config.yaml
norm_place: "pre"
norm_eps: 1e-05
bias: "all"
parallel_block: false
init_std_down: 0.00902
optimizer: "soap_variant"
beta2: 0.99
grad_clip: 1.0
warmup_steps: 200
dataset: "wikipedia_en"
Each number is 128 + 32 x the weight over its row's rms, rounded and kept within 0 to 255. Layers, rows and columns count from 0. Numbers have three digits each. The size before them is the row's rms in percent of the matrix's.

# layer 3 MLP down (transposed), 512x128, rms 0.16, rows 232-281, columns 64-127
091:177171107189064143063123125148155131047149064108157110075127148171122105053125123119118156139069181122088131095163149070137138116105161089143154099143137122160181137166150193154076156159129062
094:094088122157107160168124119187094094115164179090116118125121128185078102110126101176132085095140083095153134157078141128093145128125160076162167135123112156157119133112153141137167100083166163
093:069127120129121137172070158155100156134090084092137109092169154081100139137141074153136129117125181160114146113125108155115164131096152227126149136132136094149101162098147102179131143176128123
100:101167095118160163163126129082152118158063121145162172150126101131147175122089141099144168098117171116106128177120123149109123117159116153103071107154162102107133121122165213139142150171155137
108:144125129177087127125141089155123173123125113144098200131129124165188194120117116144138108099175083120101109082121150117136108160195107107156097128099098138092117160125143085064175120105102118
103:127174134162191142152141166080071148109093127041141082104099163132099078139141138135146088093087131076165113106099133089144194137078159123132065088115129153135149143065159170124131133166100153
097:124147141145146128144128105088142082134127118138166118120116102112216182120100085096157154113109185142133114124138142154190103129163210175073128095080104102193081147125110136103081116174115141
104:142089132125124129081119184150115095175136069053114086109107195120125121106120098136173106083135095151126126116154141145092094135078127102202146140189166115107160130173074129177134117156125161
100:130092121097154127101128146126170112118178137139155147057155204165088106095154109096138176113142053150166091177129012116175123156106121127142106135180133153129093076144089113125125102133087143
100:114182101135128116072093081180130127106122101126180144135186143108107213116100098118144138119112101155158112076101133162126132126130160131141146096108040137154185069182178165067161145145123097
110:144094103148192093114143138098136093080126152107089158077081131118128108172132091123157138110147129182139166107151135217144137157148133159142070122049145157152137136099085086124138140115134167
103:103161065170093120155127146105091050083113164101165158107144110109129087078186140127193097102107106111078166099183127118190116108177151097126101143151107141138138128127147139049116085136146111
096:149114089162110164151126173122125125163193142110153201104108155161150114082134143177137126125097096152146128192135136155127123154105109117054118168140127115181153135077172100167157147143111126
100:134114125174125131154134091112183109144117091080119085132097123090112107170129109129122128136112072098131079138165083121092113126183159091152151157124109090160064115202130170150093121174105158
114:151197116061157146086133144117127120131143075085156136089126085089135115094111119126080148101154122156094141136135199094132105130193167102180136113122128103218157158075165109143117122077181135
092:123122093116115135105123121130113156116181105085127121224131138123116154145109112119221120130169147150162088138135138118109127163097135101162185130091134120130145135102122144093139100087125090
123:159149108174097128094169103096153038076185188099112156068129156139127103162145077158099126156146170190103198137105171120092126100130104145156190142188074142117126112153118116160128122123126102
096:148123137100098159142121140166097141197144182114160134157141114104091098162135116085184153126178146152202139159139155094117195194129118054079133098075133147088112115088091085088104124168089137
093:156113081121139165084151102099131090121154160133111156164082121161187151113182137116090110169134120148096168131112150107101136128106136134124108116135162147168120141121138112116088150094084044
107:153099160156135123117171136160110127112188172087168132120102082080153128128080149108144134142107164138108149131111144152127088114121137140124169102122114149162197125126082075132127133105175122
107:187132097074124112100134116166106134102108133096152172124103103162192184119079104098144122144131096152074151113099108126174146122153164152120204154191104157158062133134093162141128130063127122
107:116153099116081138116164146114174102178108143105101184128166081115170132209162128117112182118172118121118131145108111148107137103159115067133127125083128083164135087108129156131094111126099114
113:138121125096163118101048104091114102148096117094092133119193061100208134134198100113136158139175138160146152165140104110135136134159084097165155102153075141184085106138094075165090151132102173
103:155147080146143111150158130124150127160150102125120129079117136146118140093132138095055145177109171117145148143136147165153126187064121186156139236161159077149106095150118146152093129158144156
103:099082161164122076134117098103106192129052136131150125131093051102109139182122151125122142148133197095114134166117170105164095141057105147138096127122132117165105109174140136071133146145125191
108:146061101111045142134095122112174151176154128129088129151129177132087167121102139136123123163126086125118133091208129161121183170120111153171095055115154143129103073090138115128120101093148127
096:119140130107091090208077149182145108116167160151212111163134151124099123092120113121148122152103118111099128136041128142109113120110197151115128086159164106120151123138100142129132122120139038
103:124181110141107132066087107125146098072120155170095132147161099132153141146091115098138122128132142140150105123104118160108138156159117089084156158130102124186144206138087167157068090134087108
111:187168143132120099130126110158143160083096148172125164191140144140138125173118111160111141107109112162149113135187153114153086074108058128084098121096101164122098117142122141178164163123141094
110:108183109118118118194135158120121118148116136155119070137168116094120095139154168127114159127095200077100123095107175059136145054055122149134085085176113115117088059147103122142138100137125096
103:101098100131177126129164095132155137139112181093121170149170104103194154174096134093109120139178124205093103128114116177100117163152126134098138091087102120092175089142139082113154111098128168
103:148168074127148162108126102078137131175153126073160136092145141094115176180181164110115087110061136076112182117165089171067124082132115173115154112081169162120157071102070159136145159097082183
104:119103170148084130140163092126186194139143182165185124096146140174137104163100147108137125158165163186089109102164150116144140095085101084113135136165047105123151105103070174121184144111090141
115:089152171171128126126200104131147169138154183117089132132104184134117094121070120118088108109091078075135104098185152134155110128112119054158177094129137130124130148118098061068051113154165129
099:125147127120149092111125180037114190121128124088035116110173121210110122161092130129113105125163105161106152122082097105105149127139153096125153182046171103115084137090130144114080134077159141
093:125100201095137136118081152088143168128119134114145123189079157096126105142142137140121167154152110052130157113078201098094125130120157159190090134133077077160130056127130133119169154098196131
101:091132106120160106135104147043086151150162105083122122143135113129131068128124126101068136138178157130141081172101100132138086165198147090166076094117148084128126116108104109174192135171090144
101:132118150137144163130161115198125069115164185140136125200117108162092206100144145180115146113118110133147125186111116235091174148101135116064096127147097129167125151082148168121141099107116126
094:150169120029201157157092122166133149130143134143147155173185140094090083076152121164133166113181118126091142072124168104132184114085058135080105121150144095163129154106117085151133103088102107
106:209095145190135130121125034136122071166094148116141167156099088130109130083184180188157130161110222118133085118125124094106160099107113092185173117114150138156114108147114139090124080166147126
088:086082136084160141120156134122128182109093140159093110155157120137155097136169070168147100078191122091106129079138181132154156149160217117143103116159103127166140149126122122123135114112149117
091:104137200086139162184128155121131129088173118089063085138116138149093143178114132116158093147147048101128139130124112121115142089100157167138159128122154142130172133159120129123155099214123161
105:097139083156189129090093135133187027087074094118146163044127186210134137179094130082116155177147146147101055154147056104193123130147129110160117138161147158125067114119176125131092127176087144
094:143109123121131081093108088122180155111152079167111122176196076130102107135161071103146150099139126100132148119119182134192146145126069189204140093078147124149159134130104223128162129137126180
091:097131123094103147157153099104091119176130104211127146108131121103108081114181107100116125159128133119056104134083094160114156157096163099110147103115137141085128135158065136188073175091099182
086:093134106084123107091126052198133089182122187157125154151145108094130166075132175185106092150123104131174118158173115143130127174111076137063097158122161126160091155152176084100121157138119062
112:134153102144102116096085107087034117138109085111064169136155134156128140110188091072092097106131090182133110123155121148102105081118148155135120135150131154113170123154059186213157175123118067
100:156113118126102069132126122204113137099033173105107120122186123152191143165148113143157078114086128127122091112159112143093112082146105121084111144137130127129129147153139150142089132126111092
101:169152132056170132101095138075148048157123070117120183176192116163145095111134105115118168153191119172092125103105156124113134167120150112168158182108167113086091151127102163124081136105129126
099:095124118141129139042120046128162108136107148080143068090168132113080091164151112076106166089177157127109170160168118120109183147052112123136134094112113148122158123123125118150139191144117170
# layer 3 MLP up, 512x128, rms 0.178, rows 233-282, columns 64-127
094:118107172097123172138173165087176112090148103123143118117143116164078066112117132099112133102123117138137113121092152104180088038075127112131151161085163134083129161139131125105164158152185180
091:123086108126083117108114116083113189096101124084150120173138067173116120101117069135162091120125160162097159177130130168132149120161199079196140159122179176155079080157112161095124106048106098
102:108155120058140184150081149156109177113090115111062156139156151090179169137126110108062157147092183187110190144109061087131178137105140077114110155179102194150147092121140123142124133076179143
113:064204108076138097069113152144166144099103127145142121190142131047122190066106172137108160144146145144127163121061149130069049169169171151107094170098124105090159170164164127079116111083106158
105:160167088152133091103189136114056158178121122177138141189124110092141172148206137132146150109130182083145121117143116078059118095064209111134155106134075109112106097152134136106117091144157105
117:080111142100117068122153106082120160102048109124156102070141097142136114167125140222133182097152108172140056121139136128100081137118092117177124147047066081119142165125133190115147149141095086
107:130123107158100135094149189090122133073180114125124157126165082119121080117153128155105182138118139138119152062173110066151182145161175049134082146135085114094072153144165107117200129157084103
097:105126140106146109131123108181109162139151118154112154150124090097114181132158120125167177184096103117060158143158109146159134105146150186098129161099114149095107130067202106138129161143193177
105:131116200169068158140134111174107135147099114128127138165091115123119119115084118132132176119086115174154169124166075109109139127099148209102147154124161109177081125121096135099121164129086146
092:108198213091184134109202115115085095062052133137143123131131110180095191188163115164120136134115113106176190100151110107153097137129128091139121124165113092105074123173098092128084108175157107
101:084130121146114069195118144137120131136119094138121105120137127135148140146153122077134151154109153125129111107122148117049196140177133112165124199107116138140142144122086205077171130102116091
099:195091146150148139135127136115142145166111129109078077164127163074162107147162106052094087074113112173076170134118086133129130088182061136131125080132130127144173076126108135068169070115105055
101:134154135089158081196138100166137175143127150141139071139123191121117142143140088139117132139085179134101132177091136096153164044162119134132166103189163109095116102122159096157150116118147128
106:112129082130144120111139153118132171137101110103175111063090090200084135111112123152107093122153141161080105067140112176163166119096086190150102122160135110140120100115117174083134083125124120
096:157150096172140105166168160086098189158161132128190050127166142138084074089148092121170115116173183110103118133086118172139151099154086144075121142088065121112058164112075188084084124115110133
125:165067084086138109149158101120155109138099155117174083158154116093150147090152128131163085135139099111121204115105126166106172115115128111135115108040151145070158146102165145163115108138167113
095:123155137131087049133115104168090163162095140114055121120132165151143164109133123087119212115123131155153141120111130118103151099158157180111118145114155167112044140144165091120128110147090124
099:135155104134104135125082089102149104096116131111123110114073205139140196169135102140144141092129132170100149171122121119146125170125094155168068132134122151168119111136177127150111060183156127
115:099108209123142125160096130110199165084151162103148102101138122101145195093139122108122178163169123103140140146180099129132081164123123041113111122123112187171129142163133150133136152137141193
123:157159100163141118139161097142100126158188168120107108153102116084129115120131104051130115148093164081109135140102130105127104175143133166097129105114137161189118123092144115123131121180115164
108:097113086148095088086129062152076151095168107201084059089163124153131107116118144111105193079119133163168163165116108155140175109138140107161085179091132098122142193158142162131122111161157176
117:103118168114085135148101098107127150200177161113100086070163096074150134088173084093103122110125130162162158128136127165079092169170096118136138091135145163083110168118075088117155142142128171
108:140120119084171141175099123116123130248103157074175179123139119081117179143130116114100158142025117102179140107153116133156116076111178105115151153124168063100112079135140061117155147128076118
099:131134095119168048148087119085132111137125136143136117143132133086086103127140179174116140133085100166089130124112140157119116127147168072128194145128141118106131155089122108102158169114138109
107:163188131135138126081089141114149126070077105156077157152084168096100165091121106101123123144164158182144089091096103114148081134101112152132174138128139110135142146113106082186162067138087104
093:097125101107095165195132075161119169141168145181158147079168113185180130121167118150109137126115118092153121100105180138103144132138181153147186148215195134152126120119123133167116081154097089
106:135115157111117151134133146105106168062180171129176145113158108157115137133102115146122142117096127142102150103163085099143081118139144074193124101084170166117100113111112120107081059153182078
105:112107139164132113136120139147127164107082176141187190180127120137082164150158140099107122147112097150122116076173132138112100080159128160103144094107164165114119103134114142147116113094084160
106:125147124093104132118144104110072102121096129157146086125207139181098090113094133104130178110155118130102170146120114157116100176093083095187160110138096192134168139137094177113115119114130111
093:146130054161135104151135124085132107056126123181051075103104148136131097058123162173052157181099170098173110178164090118163117080104147101155162139156146112160067138103134111134134093160125131
094:140168101174160082150089074114092124141144156124181126123124149161109187113094100108162113123122129121124086161128087126185124153074147166162168145104116096112149136116090109067105109096124078
098:128061151122080172150162029129191118090150108104181115116125091107141111170130186074120121151087137183139182153182125141136092082111076124113093103121183141113201159120119100042178113129122170
105:150118095146135096119087094101170156211084193185159160139145149111080106135121114094104124144153145138102139123147115097108143146198101173096174117146060088140147146102111095145134099093158092
093:126155108118144116143186166145105093085114146138093183141119117159082094133110085113133118071083166108135128108191140071120130045113107083139135132131086111101185160146107137123129074078102129
082:129148079119138108102096074152125241128189081162113139170167099174058146147154107133110131103130169147158157092127127145095109156108156211149176104130117149048115095156097125124121146167128080
098:090125129125119162087153142109065126133165158119172143079140049192091167143130154178137118203132121072147140164111125124074160133093177129104188128102177168091129182114104082165157133067069100
098:117115162162127054113120126155120092107090168107127114101141133151130120088129113174075146114125170129103154076118131123140113151135209074141162095130045173113155089100148153190167162126172117
095:181152170117148074121138106097145126073049142067156120126114151098077206148111150110098142154098158105120114080141160187200134145102165164108126163112144091118170115134103145104123094227175119
109:134099145103120136104122051101164126170158090147172134109132181111103176149145104118112149172132140161154124136135133030197100122127123108109071128150104101152188136123158099112103076117112117
089:148098111109115085100160092147153136122126068135187118078142088097068128143188149214199150139137111138113130134137120125133119133138106071121150165055118081103098088234093124076180195140151088
086:040106133124096121072137140161118106145160112146076148115158129151125162106099102149132112156120131123167179101170150062164178144144088149107199167064188075081158134089123189156159134075133145
111:159122107149150119004157144176147129129109206137104093103086134138151147099180160088147147103093229125150135113137188121121070113118119118134150103127121165138168131147141115088097138172157110
101:161149109102079135095139091137130113142113168113118162151168119134081154110123103085171143191122139109171128098127107104150126087183130083072119128098145127144120128136153061150188172122141164
089:118140105179120174064189104105087165115102097110166109167153084151067097123159094093134086138171133162099141112147139132130122102138164128129166175145151157116111092170103100113068056073073156
094:199105126141179114170134162113152154105127142118141143138105095129139093094101075156167158134128145077144129133142103173197184144112161129138126121084153126102075085104143097094105089134112146
112:172110182132104123109142147086129204084089146069138144098077116147129190131172097161108111117108156131090112168081144123113140122125153093211108136124134119098121089126169154181117152105185161
099:132140054073158126120137111155201131091081114146142133116165144188129108097141148142115111142150150126097062112131106043126102107165142160174160115104170084117104093149122128121123137128169105
109:144097087092142144104077098110074137118130087105149166128126094163111211153133129190087180098150163088107138150117147169114090155099158122180176178047145129136110108184128129098150146105135082
108:116133158124103057171175185123089130088152113128163152134112034140135109146141147112108141072116126069113144170111112145130071114176126124189146098107168096140121060143098131123139154124117123
103:093132148145130099140181073134095087146166067106147132125105133104105119115127129103102104130179204121126096151074097081123124159121103146179105081084134117142109171093119095121175145150125122